Each number is 128 + 24 x the weight over the matrix's rms, rounded and kept within 0 to 255. Layers, rows and columns count from 0. Numbers have three digits each.

# q: layer 15 attention query, 128x96, rms 0.109, rows 0-64, columns 0-47
# k: layer 15 attention key, 128x96, rms 0.105, rows 0-63, columns 0-47
# v: layer 15 attention value, 128x96, rms 0.0917, rows 0-63, columns 0-47
# o: layer 15 attention output (transposed), 128x96, rms 0.092, rows 0-63, columns 0-47
q0:185140136140161100153134119107127126116105128090113088112158192091154093143165060095095144150141166100107131150118113150153123092158091158130123
k0:127124091149133148129143128139101146144077112104130082124131148124126111140151128169146103163106144108111118123072093107159184129094134173139127
q1:103141107117124103113093147183112133135079118166098158132117075121135118123148104158125132116109122133171090129129117126152124144128168116112123
k1:160139136129133101132121092128120086120121132103094157117156114140123152099146093063089151094135153145166065130166106103138109137164136134109087
q2:137143166087114127122124118117119100147127135138085123151154099115151103155130123152137132146146121115124166146130138113165107148118105134132159
k2:152139120125104148136121090149146142180129110103136135098125162128120145137124137161138116109121138148146120159129116134152115113104091145152098
q3:171144105119207081115136125122093111156136168163124095147172077139144097080127177129114156107101117120154129112158122123155110101158123121070142
k3:122114152119139146145095121110117139140096129120087157101140078118158171107124151139080140113146088142151062126137095135144094107138124112134096
q4:200126137122158114140120156132147185113134085118133126140089132112120138129101119134090125112117122115148207161119133156076095139157140147111116
k4:120096071151111123153111151146094136137116141145146145111084122129135154088158126137115175162131128131132177134075201190106112158101125181081125
q5:147123129152109160091132112102118118134172128139150165150140130132127131118125117163137104100119106118132127109132128118088116153104167170110129
k5:147183153114094123111133146134154116119150134137187183106144123122159144109113145128121108112095111107142137151135113127088100167159099166111110
q6:096106091139112086157150116161110147197154122179092157119102149155099111188168127092150128149106120100108111146135098133115135139088131093136094
k6:060145169182122140147147091106160109128063114158086086121108142163087135090105105114129093117107127104129143139124141177128115168173108128167134
q7:109116191109126150109085122141128101131107152111123149112117145150156114141113142114153160132119131133176126118146154095117121086123097097177116
k7:187123126090151125113137093123104138135109148124121141162136136093186066073129159129156132112133143130126125130147106158121114097131101083153146
q8:145171156108112060116152098096100127123128140131167112131103153160171150133147101151097187132130126129098120131163127133159110119103140115141116
k8:115131160076184130106135143145148187119148148145135110149158098101078126120116115095108145135115084103139159094119124114145089136135152104120136
q9:162130093132094112091142107151128153149159119102138088134127134129139137138143128132134139150127117136123136118119133158158129161123104121146115
k9:144146130112114129100162118159179138125168107098144111147148115131109149146106154128121124097092076120147117123111154120104112148156124124129113
q10:146124130120092124120105120173120116170068118124134117138116085143147123106138142095137167070170102161136062115149123109118110114122136155125094
k10:167112109140122149090152084100114120180125107126105179127139091133128134116140115086155188104110136117151105129160084070152136147183092115142119
q11:127104109150162124135119129126140145120140104132099145121109153108135140107117120125084155102114147107124126140077124133101116142164141107102122
k11:104096122124153108157118169153119137133123098125108131137110159132124109134163101102119129132126146132134127133122132135101156125116136105110111
q12:088133064119141065126114170098068075122135128166107102144158158120132106106158112129088171127116145106082097123100143137135158103181122132129172
k12:088159126119131121157118129163168152106112145127125135114152144196086154137162126111123077083119123126142131118132101117137137132165115148098117
q13:091111184148166109111153133119111116083140109181098181100151153098151096154157129110107148148117108104133116113118065167098114158096148111131108
k13:097111126093149097140093153150146062116106150149084100093150143130129164132170140120103110145132154123140122110126107139109159139104169159074145
q14:147113119159148120142154123109086122088117143136141096151150078120152135116174140129132085127142167127102124154108138136127121103133161167095127
k14:136116106102094156135094194134127136119161137150146103119134112121104119153150101153142123190147130104141126102138100085146153134112155126122140
q15:163126127114175080122138135155145091134131149095138098126126169120136135121128165127086129140118091141133143156098152142131181080183115095166079
k15:137117127153135141147111093137135158146143124129127147142112089112138159130090179127085156146120084133095137146127112150111141136192123102100167
q16:090097130126168138130138103116136146138129142179084147106136093104162124118136174126066137143117124126137125144128075149145111123128134097128127
k16:103118171114154161126078135123085094150111098126065125114120108128096132126126113128068138164139129126147080154147150134159122121144127092105121
q17:131122124133114154092135100103159074090170139114144148103142163106130115160157100136152118146175189168114127125080129122107153090123097154153125
k17:174144128120118124124122168142134137137160138111158133107155147131139060138083157177156069132125163128100139127099079091131132147140134163126134
q18:131105154118178134104135096139104127162109138115113111128141173119147110153104130089086186116099109103130155136163088140168112098107083156136131
k18:124148163139147159119133130173141077150085142129105117116129099117157139102125159117085152140110097125156135151133108124145147136137080152138119
q19:165175116149115082095145141127147147141166124106140053154146088149135122131153117163116080162129175133102153111113136136132136150108116126109172
k19:150125123078079143136151135154148180130172143100162110124146149137072152116132130165073084134144146146125151097111164165124070128087131133123133
q20:114120160132109146121143071126105108101108147128114141140126107118143122077138147134160101093094113183165097162125112129129119107155176125125116
k20:124154118143114156128119111112122097147141097060151107105175084125148181146122118092150124105131151122162094145176148109124140121146116140097107
q21:135157141119175147118129145129136124138109144116122178110139124137116136149140095132096172140131147084099161120121137120125120111111081162126124
k21:142158112133110108153109160134144095141125153145128123106123141117143085107173147151111129115143139141110128113119109127137131124128111159137124
q22:131119076150164081110115170110093122101181138135098167132158120122129139117160139179130085145120162125113124133080099112099140159107216126135108
k22:119149150110134163141070166125134120059155141152180137074146136108116135140116168125115077134112155130112116104113138116097120168163161142106085
q23:094118113101098161131128119092107092122095129137111178127105117167173113109147094171165168094124135142131126098154122101068073163124128102117123
k23:139136091108146108115153139068126112130150124122089168123150174125146086125153070099164135061130156122129112111119132079092112141111129093134077
q24:111161106144105133136114136142147123110091138159129139124123127128114122096133128157147122156138186108131105140144141133133160107118119174119156
k24:163165128122105139146179134134101137089119153093173118121165093126133113130150108137122139142148130133128130117136129094142125121127117176136153
q25:116159106137106114102129140118156139099151115075139130124129101121125155136137132169114099118141151156134126130112124105127172150169139160120110
k25:162146097115096127116132156133126133084182115114162141110144136117123157148116161100108139112132160103138119123108144140118114152099152156095124
q26:103086149129136128129058121100110132147116142135126178127147116111153168123085122153083127141140145097082112159107121113170110143164150123121134
k26:087144177097115122157110175104126142144116093154106129119118120133089137156140142119110173144106150172144090142143146097167139117151134107131103
q27:127143124096099154173145135110145133182077107102136133157117101120098130071103131136148157078143101148174110099146154132107103134163099116096104
k27:139112111195105147140151093079141126187087131142105184144094130135111130139124112079129172075144098108138149138137133139109140115122097101146093
q28:142098117127123125083130129133130112161156100127124121132107084121114160105106129070151117097147130155155143116113120128097142171099198138086108
k28:132122138113103162104081111140142108131122128148140194096143115128152156123091144139121152117074138110134123141136104118095111168195104137136096
q29:199135105111147095165136138126128149172096112188119166106125110082107129118137092153108170137122146115110128126101129159115130132188101147065108
k29:107092112168112066206127153101124126153048116150089117118088131134068119139106123092100156137146095151134131143125132140117125138137142151142104
q30:097116115118147121160156122105117131110108133118144111104122110128147142113136151122147126177149125130142101093097106143103147147153123107149094
k30:101162140135116134148117096087151123121119122141083173133141119161101159137113130120093119147131119108129111121146078101150139142133159129144114
q31:100100141148144143121140133152077115137109121098104114122153165130115143181092109069088118158145172174139142150142140145175098126143115123112113
k31:098124157118133128112140124153115100148136102139079091159126114140119146183085132105067137161109163144131098152125127122171156118111090133163105
q32:116141087137131160106157142115111121091135136086156125126144144152093186094103100151100111112151163149103129130077111100095094178100175138091162
k32:092108120103156113167135172141129102114171116133144160109130162136131111149157112134124107136150172102120110087098135123117138136131141113117076
q33:112129118124148138091139135138089117133142139131152091160115127156101121132103156109146111140123113137120142171136136138188163108114135153128161
k33:133161146118102160111099142170157142113154150125159148126146088110188161122094130177110109134111116112140140150154085147153099114169097149153144
q34:154125088141079142093161149158160175162179084150113148133087116115133151125123111163107112124142124122153146138081154168087106191159149117107135
k34:141129129110081126118123143150151150140203099117144148124121128132117151153127116131105145077099100139110139159106167165063076156159096145100104
q35:135131140129145117080130145153136109142165137123120123106106151139129130173147148111108130117107094171147121134094104139111126119176123067142083
k35:111109111129143097127103101146133149138181105118099130134121123116143130116085143094090087101119115121117112140143141186130099144165127104099139
q36:070127115120127182136115105085132084150107170140107122125134106132122135138131155125121118136126102118101111117151051108163149173123123149114143
k36:095189138122077121127089113094120115094077140125090123110121129113130161134087147137133084144132144109127123138168118132154160108139131116167123
q37:178132156127109116118115128139107188124118132130143117111141119125127156141147144093100127138107101145163121105154128105168114148102145181114119
k37:143158144074104129099092092127120093100110135157140133142145096123155143117113186113140153162130118093150089139146113183149135114145133137126117
q38:154144104129130104131124128111143133109147096145153122159146118139106095142125153149123120084122119134159168104127138163121129116112112138118154
k38:169103089149158117113134145115120141145139121192108151125116174142176098146103074183111122145137146149137147136120116134137093140072151151093127
q39:160122142114119118142063117077109127092098130108105161140157111098144140158176186104163119125122148166157101120155120088145103111120150146111061
k39:164127134127129124115083109115108098105094156155145129099146108121129130139067130086178097189134139156144080107140128106196150126111188138135051
q40:109110127093134157184142130129133144100109106137099136144101090124142131140128111143052131119127090142109155122165113144121115197133135119106115
k40:099090096147149116113122144107111104118138101136066152148083162142068120125135084083092127174148118119148147132130146126130148124087137095110121
q41:156105138125137123104185082137117166153160113129132139100052130141138130133124154112150186089150118143128158139100111123088107147131134140156084
k41:145108108141134165109140147147182173155181093139106126114118115104157083113122107109138193080089115123145168157137113130094115183128065132120143
q42:123106115117095135142098131150098140123139112101119100149118076129102148151127091114177087126121205213170158150112177123179111118162132113098127
k42:154098091125103123112091123156096150122176125123115111170124138143079117157075087103154142085141152147136093141126191130153109119098156099138125
q43:133092114150159131112157100118138109177175124150127110134149143138136126132111123139131138144101104091113159087131109137090094181150148085128105
k43:094150153114106136134117124138149119137124132140112144128105163148141151122111142141079115095098108123111123136125138164060096146099109097133129
q44:101186164129138146145099102148099116110122149141101121106155109153123118165164151124142061118136095126093102160128116130163153098079115145149108
k44:103151096122123139125120100126148120123142154151114103125114133120124149141128130137130075157136119110111133149165084122217133110120143145140127
q45:118105161138151132120135120117142107129131126137095133101131151138163147129121113127142176114112096123134139126073132143113084132140127057156105
k45:102104114132176102137129136118121141156157119128091122150097156123125105149148114111110141074113119118144108125150120155104129128132142058100136
q46:051126132138194147159118118112114128103109175119137136088135122106112128067107151123164157147106147105137103123155087094174114082181135150139124
k46:103134162125151131158121120114116132065043157120101099126136099097154119124144106122128184141157156122125092117156130089137154096064188130139142
q47:181128115098144172097149123083142161150138137098174149155115128095128158073110151161146139159113099136123126125127183129099103100153101129116174
k47:159147144107086136120105168116155139170165121130192149156142103088165133110148149174136144092143074155105122124108142142095098108186124122147099
q48:145104130143159137122133132163118138142154122132129104148136119134151120138116173109085131149119130101093140161118120144132152126140121133108145
k48:124116102152093183144120154168156136150142061150127098132100112126134129140166171142114100172121113126131140158137153138129135118129055127158147
q49:095109150123131160095126113094136081152129158112112119113130154118152145122122129095144145139120145173109119146101122135130121094154146100135093
k49:114118152126133140119103122158132130155144126121130134119155120133116130126078099117114138120105127131110110148134115096154138108182141097138113
q50:132104127143170114119108144130116129114123137132130129155130129139183124144122173116075157146093082108118138155147108135176133136112143105130121
k50:131140126133122167095096111159119121106148091146135122133144097118176157136155152104108125184103112141157091144155162133166146121168104099103169
q51:196102128099145128106084101086140106146108122126148118121120150114160153101146130162195188123104087082126123121094124118122089145149135134124118
k51:176145116138087101155089125128155136126097155136162137109140129118180113129147140158193173069109105137133115119128135083093139135137138124144095
q52:145109129145137161139114145081140094075153156140129160106170134120130119122143103156145111122104149143117092106116141103080137130105152102123120
k52:114111127120163082140116152104087095101123125122161143127130168132112102122131135126154072138138146123115098106105129103113135130151166104102132
q53:135114168140131144136138140103116156107137092096134143143104122100092109106099115087122146090139187161179141103154143125105123126101127145061137
k53:160104110145142151129132159161119089159103134125134157124142127127136116132139125104152115131129143149132130143101118108104161136114077175126102
q54:118145131120146126128144125091122130107119122137109127151124137102154110138110155177091102151145129100123175149147134140166155140125120146125148
k54:155165153113110158115118152156148148125149141109147110107136123111126162166130142160103121166112108129127150162110109138123126113102109161145123
q55:128107142143124148155134117124146152086128126111120093115123141128139172146116154129096137121112109126103123128104137112123103150133121111125112
k55:099096113119143100123115160138114118114156110134123112158090158155101110137151105104147157151144126119126119121131160141127166116093160081099133
q56:145140179147109102112168134111164155169084125129153093140153117136151129169124146141072161162138094113107098132124109132140120133124111096134103
k56:119114134139122112124158135134141130179170100163117110141123118122086168114131124097056165169124105103161132131142132165148112138126108085142165
q57:149130077140108129155124119155134101127104125164140132132145134147107161141134135153154083118131134147094098183124166132108133115146154131107121
k57:121107108155110110156160135116107146109136119152155112158087121137127097163104089123126136154153106085125124115128131131137120131127138100141137
q58:120159113134125127107165128162147122176097110091140121114116148133108156113136081113114170138109116133146118101128109157105106129112101117152111
k58:114143117142158131127160086145135097150134157141117118145136103111103151124132134085070142078125110158102161101127176099106131158162111134131125
q59:133134090099122152134156139177148115101117147190100151096116130115142122154128107140127159122110119128143124172091103152135132134171124170150114
k59:120146110138104112143086112165117126107141108088141117107132141147142150160140113118149179081146135095130097167139118145143146129131128170088142
q60:087089100124153149142113126119136104121149145110116126115100114127142117106159127115175117136145116137113118118117107090106131124145144110156108
k60:122115144136137144104095119103137152102141139129100142142111130101144082109113108138155106120116136120113141129144097075115142133138167085154131
q61:145129102156145102132128127168129187125134087117125153115150152116147150142122141138081134128154160124121117135108143156109093109121147159156080
k61:155141147132148159111135138165138129144164128163149147119125115112125123150142133093102165145096132132119112162108099109135134152125102157108087
q62:102096141115115168126177150092108128155156143183136125125122098125122106120144080123133101127134146117150116106126165175114101112145104109106149
k62:109132141093060113105095169088139129158124136130119135164152153150098130131135093211133117090123098061096148148123101161100092128166131134122161
q63:138112103160105102147152114092122200162099073160093138118101108086106136106159147125135140120142114116146132115098151191123141136127110101111149
k63:100131140128134135124161155114162139156139123138104102152098123133071122142132073090101125119117073128186141129142131162118123140148109114118108
v0:169133116162075156164133099148159121104133111117146144152039137085155119116167141155152087132162123147122122147129125106152134101168131123136087
o0:170147109117165097187114168150119137066141143109128124108186173147139109142136093143145108105126167138141199122105153122098138136103128151092163
v1:102101145138099176137149125149174182113116085146105093102122169080194142166162155149120127109150130118083142168022093119155153138139105112118138
o1:140155059119129147151162152155108089038140110112118180140124148158119094125122060096157120072158177157172118138165165145078155137156145065116133
v2:127144104113119054117149113129135126117113134141102128126174122157147173129067130157056144127123133112179122108119127149132129138155106134128152
o2:092144112129138141153165126153163121141169089145087157129069121135115162111119106086101166165146110097101182187145060167114104194157104097109121
v3:122109035113141091114078165118155029138138148111129171123149131179116094124132118146144148101138150123165106086158146200112111112163112153163092
o3:143166201131120115119116103180090156235102165128122052133080053094113162145103159157063136190162110118129189136113118096210126140103074140157106
v4:149152143156176112117079119133129115135107149054124127123119104116163153148098110158128139122132123148161114135102161088104110109112113133151137
o4:120131146103137132132169114122130140215164139123130109133124129157138138136126137152168115144144106120110125125143106123068108139133124171115144
v5:115107136130159121134133111105100122130133168115123084160142119174140142156161158146132130139094135107131140121083104100107168121134118136138132
o5:129117134090134177107091168130131115171122131130114144125144089114131116058132132130088146124121111131073121129123127120103120154159120115122104
v6:144148128145107170143136106167099143137116129115149110102086182075095131189186146135132131116168076152072133165093114127169146102177149116094085
o6:171133075136157133177122150180135109082086130131143133114131161169129121054133123125160124091120160122172110092111147127087150161116178174123150
v7:120105157092141149106072139132091120151120139122134201133145146154186161171126120123139143138140176105149099162096123093128094163132070133137135
o7:158152194159083075096184111166151115242141083147094109113127059106120158176102103114131126095157101170151134104133134121106115125178104110169141
v8:112141150159113124150159124138121126112136115120122118142100131076105104116154166096110116149091105118118118126126126133155132114158156126078115
o8:157075106135170142153109161114114132029151115138146143122169169157135121121146126141133131134082154133104168135095158144110127117106151101127109
v9:136132076101118153108119153114137120133129089156142141104210112139098128154107143119115142130128126083150145103131097169151163149121117133110107
o9:161148125143122142114146114180112112104135121112112125126098106117127130161091135136121148105090143118150105177121103138174123116133105141137097
v10:112095146124184085113113164112091158119140150130124111165157148164105127123114163097134126156075136076131126099120110133101133162091154140115159
o10:134087150088122168071090114090151099113160136127149158151162134086143149126108135157123133157105076110088145146135151135123090117122119109125091
v11:125101113101166102103124162144107110162135128123147133094123133141082130211120083128157126078148120118130101133153144081121130082124118132147085
o11:132140127155110115084149102118097154205081134105132081151079137143116125101141187129125148128151138122162074129133129117157137106140126134142137
v12:131094173112164166135162108088101187107138076126123074106145145112171115120150165114120135171133109159135176125089089149107140128108124127102162
o12:098121093130070150132121113124114095071139164146121186147162106153096126074103067147162101062122150129107056141150124119113101123160148142105068
v13:146085152101135153136172088125158127122129085149142114088134150127136125140122116160139115111163108154101137187105116110126126109140121112137111
o13:114195076116093119166130128118108129110089126124110167117110124140128112080134124097126143079175176125166086100149116105111136144151157113127113
v14:182144153138142139149092104146092135117139124100137086125046125078134122068102137139117138133137079157084120156176144141132090136119160119107155
o14:132120145110159097156122094124182127056138148144161137121154168148152150120139137143183111147123117120131147072141148110067099126088178147099150
v15:102090130133147116110098170134103087162126152075134143133136133142134185143126131138142149141118148094141129081102169094146094117150116134138116
o15:139129158136149149111147114158104136195103120159099061148124105131098134096101139124098144148107080152112092137156135139115134118165091115139143
v16:148145153080156107139126134107057129124137138122146131173073148130088116187121137146152111152099140114154119132118101084133137154144140129120133
o16:140105135126166132097098129120187102136130177120148124121175159109131125083155126130131135118090110163103120093128142110100115148106149114137128
v17:134190163151106128136101114155154090121120100121149158115109158079106147091130147109121124150153115126096120140147167114141122111138159123120088
o17:169121122145147109177158150114118120060108129122151124094140156170129140162104125130176142129119151106133130095130131144118124139095144170131165
v18:100180102155118127115128135135132110151131134096155148144114116147133192175148102147125121124159130143158116075108163086150144109138101122190098
o18:106133130150158148147168168194121115226104130137129065133100139159077100105098130116110161112107125118100111156159104169137139153147088179130196
v19:099162123132130120117083140143137108119133130148133135145128147119091143112126145108140129143098157059107109102132149122119136137125158134112108
o19:169122140139148147100128144116138098071129144083157119134147155135138135154103132133149141141076085135126139133147156123142122121094124125129151
v20:118105095176134108116137144114172117125138155119123169169121094172174169118178106121133116151115140130171128078107152092166105093114142128148150
o20:126119152112155144145121170165115143160169127117120110148146153094128141162100103119124128128089116130083183170122119177084147104112082165091147
v21:097168170126122116122118128135146084114126125133109127125091160110133132092099122125124143097178132158106085132204153170145102107121142115140146
o21:071120133154142071155166145119137150078131114130159099142081153156111156145113126106135158180153137081133141131137135133141121129109132093140187
v22:120081113107133146109107141158104121166121127144130129101149130158106127167091125146107138094156102095089122138119100111121148122155114139157113
o22:136142109127096135091141086137115130198081130131122105099085105117110137091147160103110143126159149128161053151139123114156145122180129138131101
v23:149080091108120124130153136067147134111149143225132119138151119167147124113108119134136104107122149104129107135150114148112129128162098140116153
o23:084194136106092114121106115109125116128127126110111133128109102106103156098143101113094134139147124166142159138133115107154153131142120056113098
v24:124139191160127141128122104124146140095115117117109112160138155075148189062172152104124135171099136115121127113095168112161078153100161113102150
o24:118114125129167135142157156115140114033162122119146171125173147153153123149086096135159129112081094110074176116141133163060132123104136126107167
v25:168159133131106155131093138136163103121139081129181152081129145088122159077151139119117132152178098132114141118130147155151113114148144122128110
o25:159162120155139109180170133147116104068103138135107117099134144160105127136094122119160137103117170136112105111145120134136151131109140192112127
v26:141130103171124138138150113165151144128110111107146143148097158084154151118169143149128123123144084179088129119125107077163117079173139116129138
o26:127115093095169152183141133155119150097148165141098123110123179150118144098109104099131139104142132090145143131111126139065164144153158183111144
v27:161105137132117076139140132083098162138125144131132134148113118138128119150146141110145101128106133130159146139120117094134168118128131135115132
o27:135134129124136133135081153115141108165172132129127114140154149103136108095150100158133109125129116159126132097097126128089108143122127128102107
v28:105118136129127103119129152081109172118139165170115142168122136157122118138119139110153118133086172076168099090153092145122140158110131133131176
o28:114118147113120130084100127106168108137176125124140134164149146084125146154132102129095135167112084144086155148116146142140118109115135087116132
v29:159121118125179155139176140144160133112148073149152101137105155137105139175159139126162130102132099128123117107103131114114137161123116137115066
o29:177133104111120161121126143135085115082137156096151133142148112150127086128121141150143131085089137135129184136161175114174117125072090109147120
v30:112185118121170069086078155137091113157114165092130177142155128131108150176087109115136146092103155132184108102134127094128128122121104137166124
o30:107086149143146119083150104135155142238148126122111068142090138134128150149121156119105154163136089097106097136128105135149127117158126153157135
v31:121075127080127133131115103083122161123158143167138101081193152139129124116112128140116143172152128080139110141151110193088095145108111127117134
o31:143171171142057139085150102081121108133078107125119176133103063122114153132132127140127105097146135169118087128138098120143136110115129097114104
v32:114114165161100104143133084084136116105113193136088131154059193100149147103128161154132120128130147145104096178192103111127115093183123119124123
o32:086154130104130108156106145105133150084138104143121108122124131162135151082144094094107133169189122115125172097101147122079156136150165042101172
v33:116112103148134098111094141104108157133141186146111124171111123121131134121122116110146130105112146119155088105160138138142105119125126131151173
o33:108098178120134100099111123129153147158157137110136083164113156115143154146128105158114131164126068124102172134119124137117121096112124112108156
v34:104116121119153088129117121103121109122149159150123130152129130160117104122116123121144136115107149070111088108160159199111098139145162133082161
o34:120146156119114107091101144093157147114117163126151127139115107107131188125136155111112128176097102146143172135135154108148098088091122082123139
v35:161125110092101108133141078098097152120162120178131086110128120118132121119117157138106129167135099109143137109174109175122173131170121131115115
o35:134163121140114130127101113119147135089119121126127147105115100147132163107141097141125110123119133131101136153109107125124118166136109126080105
v36:106106157121120175126144133112105162134149116154122102096152087148105080142151146068129153110125118100113139106107111177109174150114122135087189
o36:106147107169081130096101107132113088149123089154172137121124103091102132119145118133126107145101157160117068130119154136174116117135136126149061
v37:107075126077153124112133153147132126142131121136135127095186174160145142141098109190109130130150131099141131142113070137125132142135104127171137
o37:136152112108081134102149103146133128171104136129063155122092099113117144116109143096085142115183149118130084152149112130138130144165114112129099
v38:120133133111160129111101137160091159140142124139136111085141124147108104151126084106112153131151096162126148124118127155103117134077159127152154
o38:104086127147094130089135092111156112207075131137144162146101104106106125129142165128158117108139147106113065128150110129161127126128145200135085
v39:122122120124152114131181135165147154134127112125109091109125164091071101124097167121119140119128103138059161137140128139099128130119147118096089
o39:153103094121101173109096094090095143034105143103137131157115125154148122103132161133153129129134121115184108109157157106163116106105128074128118
v40:135132113145135125145135148093153128108139141132118093169129111146154160076136163124093142132107127111107135089127149137131143152120122136123154
o40:121130156103171170138113150133129091049157128128133136126135143120126116112103117131132139146096097128096163163148133143123119127118093094123141
v41:116131108152124172149156116150127094129126155111112101123065114147106091178175155124130128103117114144120111147114108154157197127166122139098099
o41:177114121131150109161077166195108116115156087136162125117125125125151119132149136128103128160118172125136161135079174125135125156091116117147124
v42:086122119137161088097117163115093133144147198122116146166100138154106112179121116131157126095072166115138096104142138105117100115118123125159142
o42:105094149111146136071098120115153151192141150109157070186129137119118154123127146119089146185114067114111140108126150124158125106125132091145146
v43:115124122145205118120145124100083187116152089151128138105119103128135101158138131094125141139079113116148118117136095139119121158117131131109170
o43:139106128134098127082109106114154116127160138154135147154126127125113138145131136106149126106091121150114128138127165129148108094126165099118065
v44:126138139141170110084047178147048085164149154083165170149117104113092161175120100094130143133109123097170113080125177084158080096099145136132123
o44:158096169160145115086141108170142140214107158111136040152149141142122140110114156153154139133071090148095114132141123145115110083134125189130138
v45:114122103117142143124139143132121148122136118149141099094180117123136133132107085125140160135129118074158130081119162185115096132090163125095182
o45:142140126125115143099172116126137133080116137132140145164098122125120149133096141138157117133104110157136125159164105153131116113098122113131118
v46:115151110172123146126118165159163092131112181106120146098123111091089091086169124119118150116100108137076144132126142156153122083135179125105166
o46:137079132111178133157077121129115149067117127124138094133106177119155151146119184088134125208128126136128115096095138125117185095105175156142103
v47:138125120152064154131163116146170137130110103124119168108119157106076126129139142127131132111137120148106151142154088124142148113148158117099077
o47:181143065145123137160130140166100144041152105114128115128110159144149110151123126109134115125114154099187122113109156137131161126114142131127147
v48:173140122110089137117190152118153119118123139190162125126140115143104128069103125140144120146108120106115151105163156113115125127139150125108118
o48:157121110090116128144104129116137149054121157105125138129147128139135138123108121121133145163102092128128151120118103106136147130114119127122123
v49:125109156135114142136120071103148143122111113137124145153089121122160119098141155120155102142148156154076131152124128108114110107135144116122148
o49:082149128131090130137116143075131127131126152123139148096147155123122150116147085079144136079149134156168054089146140082080156116145157139102138
v50:143141137136096155113158188178123150142099142156113126114161134099108135140115085155096149090106143095108140126107122134144121182151124129097154
o50:117118066122132130117162076171155127106166104115095103140125120141149115141133156114136098171123071158158166142135135142142160135140121066133130
v51:088146148137113085158136103097087142099131185133101087147109163091103100116151164118139112136109128150139087143187099114156140089180166133101172
o51:076092143115160122143101153078138146068143125151156159125134168150114159093139070146124135180155117090099133117064125146097139157113175104106136
v52:174091126122138121128149128098137166129105113128126159157144077170172135121111115126124127123134148156168152113128145088110138167095097140124147
o52:098159133107114140125138106098134140227192107142104147103139095059127117185137110144150090109145117153146155157109098126113106115154057149146107
v53:103101069147128121137123177140186104123143098114128138160125086150198137120146096124128105107148150112165100085100163126147107165113081134177135
o53:116169160144165134117167132159079116161152129125107116122137134102091071193132117150109129111111172150119204207166148159166124093122037112143146
v54:152117144074151110148132073107081173139142110138133069101141132177118095192093118125144127117150118156126126158119137128063141153095113130125119
o54:097152131138081138092145107061143102208095107136163168122086067129118120096173153142147121092164152127163077076154114095139111159116128118139107
v55:141067161127195144129108150148089152135160143104140106090100158111108083159155099104177130136120089133088146168101126136096096109079165123099142
o55:181112133112094110092074091094114128111082164105163117176166136116153131084125166166187093118133131139148106066146171094116095078109188150126090
v56:133113137100148135127129094104119148111138096155114077129148131107092085149085160099144137153103120115144115126112114098117144146099143132098124
o56:156120125124115137086124115081125113079147155086176166129148106135138122132134104176153137113099139093127111112118125122122105128105157110138072
v57:144141138117100158179112102130135129094133128131120101141082148118144095124146162131144114115170111178128102157143113130135161138151111137132112
o57:115144132106176106173136149102118106080133109141165157090148131126112116125147094146115123137162195099116168109090138127138137165118137127135134
v58:072109122148159075105139159108125144136137212142103142163127134156117150123120128118147131134091172103149099094139145119109098120112134125159159
o58:100107164103132151085097130110140154174136115113133098189116117113119163135107128110091148185127067126090155134136128142143126099133110093125160
v59:099138099153110125126176122116104153112140160164097120137102141133120107158127148129122152108102111086144111094153067185152157143171137132101134
o59:155104102113140142115089156177160154061172110133141136163106114125125154121145109112071132178104111108118182180082161149139128131118149094115117
v60:144089105122130159126107134112119121132120174099082091100183138129105095123097146150139167100086150105117136145147114176087122143139111139079138
o60:123131137109111145098110074116100138125121122133143106143108073113148137095146151146084096176153072150137102113110142085161146112151150068159096
v61:103104171115086147129203163133129179115107141144109151126136126081110104136115148102135129112122123117125137127127112104158140136117136122090187
o61:115118070120153110118125126106123157028178108126136129141153179120122138123125093100119118167127157123129114158076137155121127086152146086145110
v62:132071109088067141149162119082116140119123104161142122146174099125147118136140147150162108142132134106166145127109071111149147111150117135127159
o62:127144140134127127117137147134113139113134154137088141104123142105100109096141064131085126088135151165143076132097086115101146161160136116142079
v63:144124163088150126146130091107150122097131078143158084126170103158135147048126174142098143167150080112116143122115143163079145168085143128102148
o63:114154142112116187141149138081142081080124127142139221079131109102124130122107137124150136106099153124085115117152094111110094178110109157145090
q64:119081138152109119137131132145120163153105152164174134148100115141109125140129124117144157131127117151163132089128111122143129114143106122095145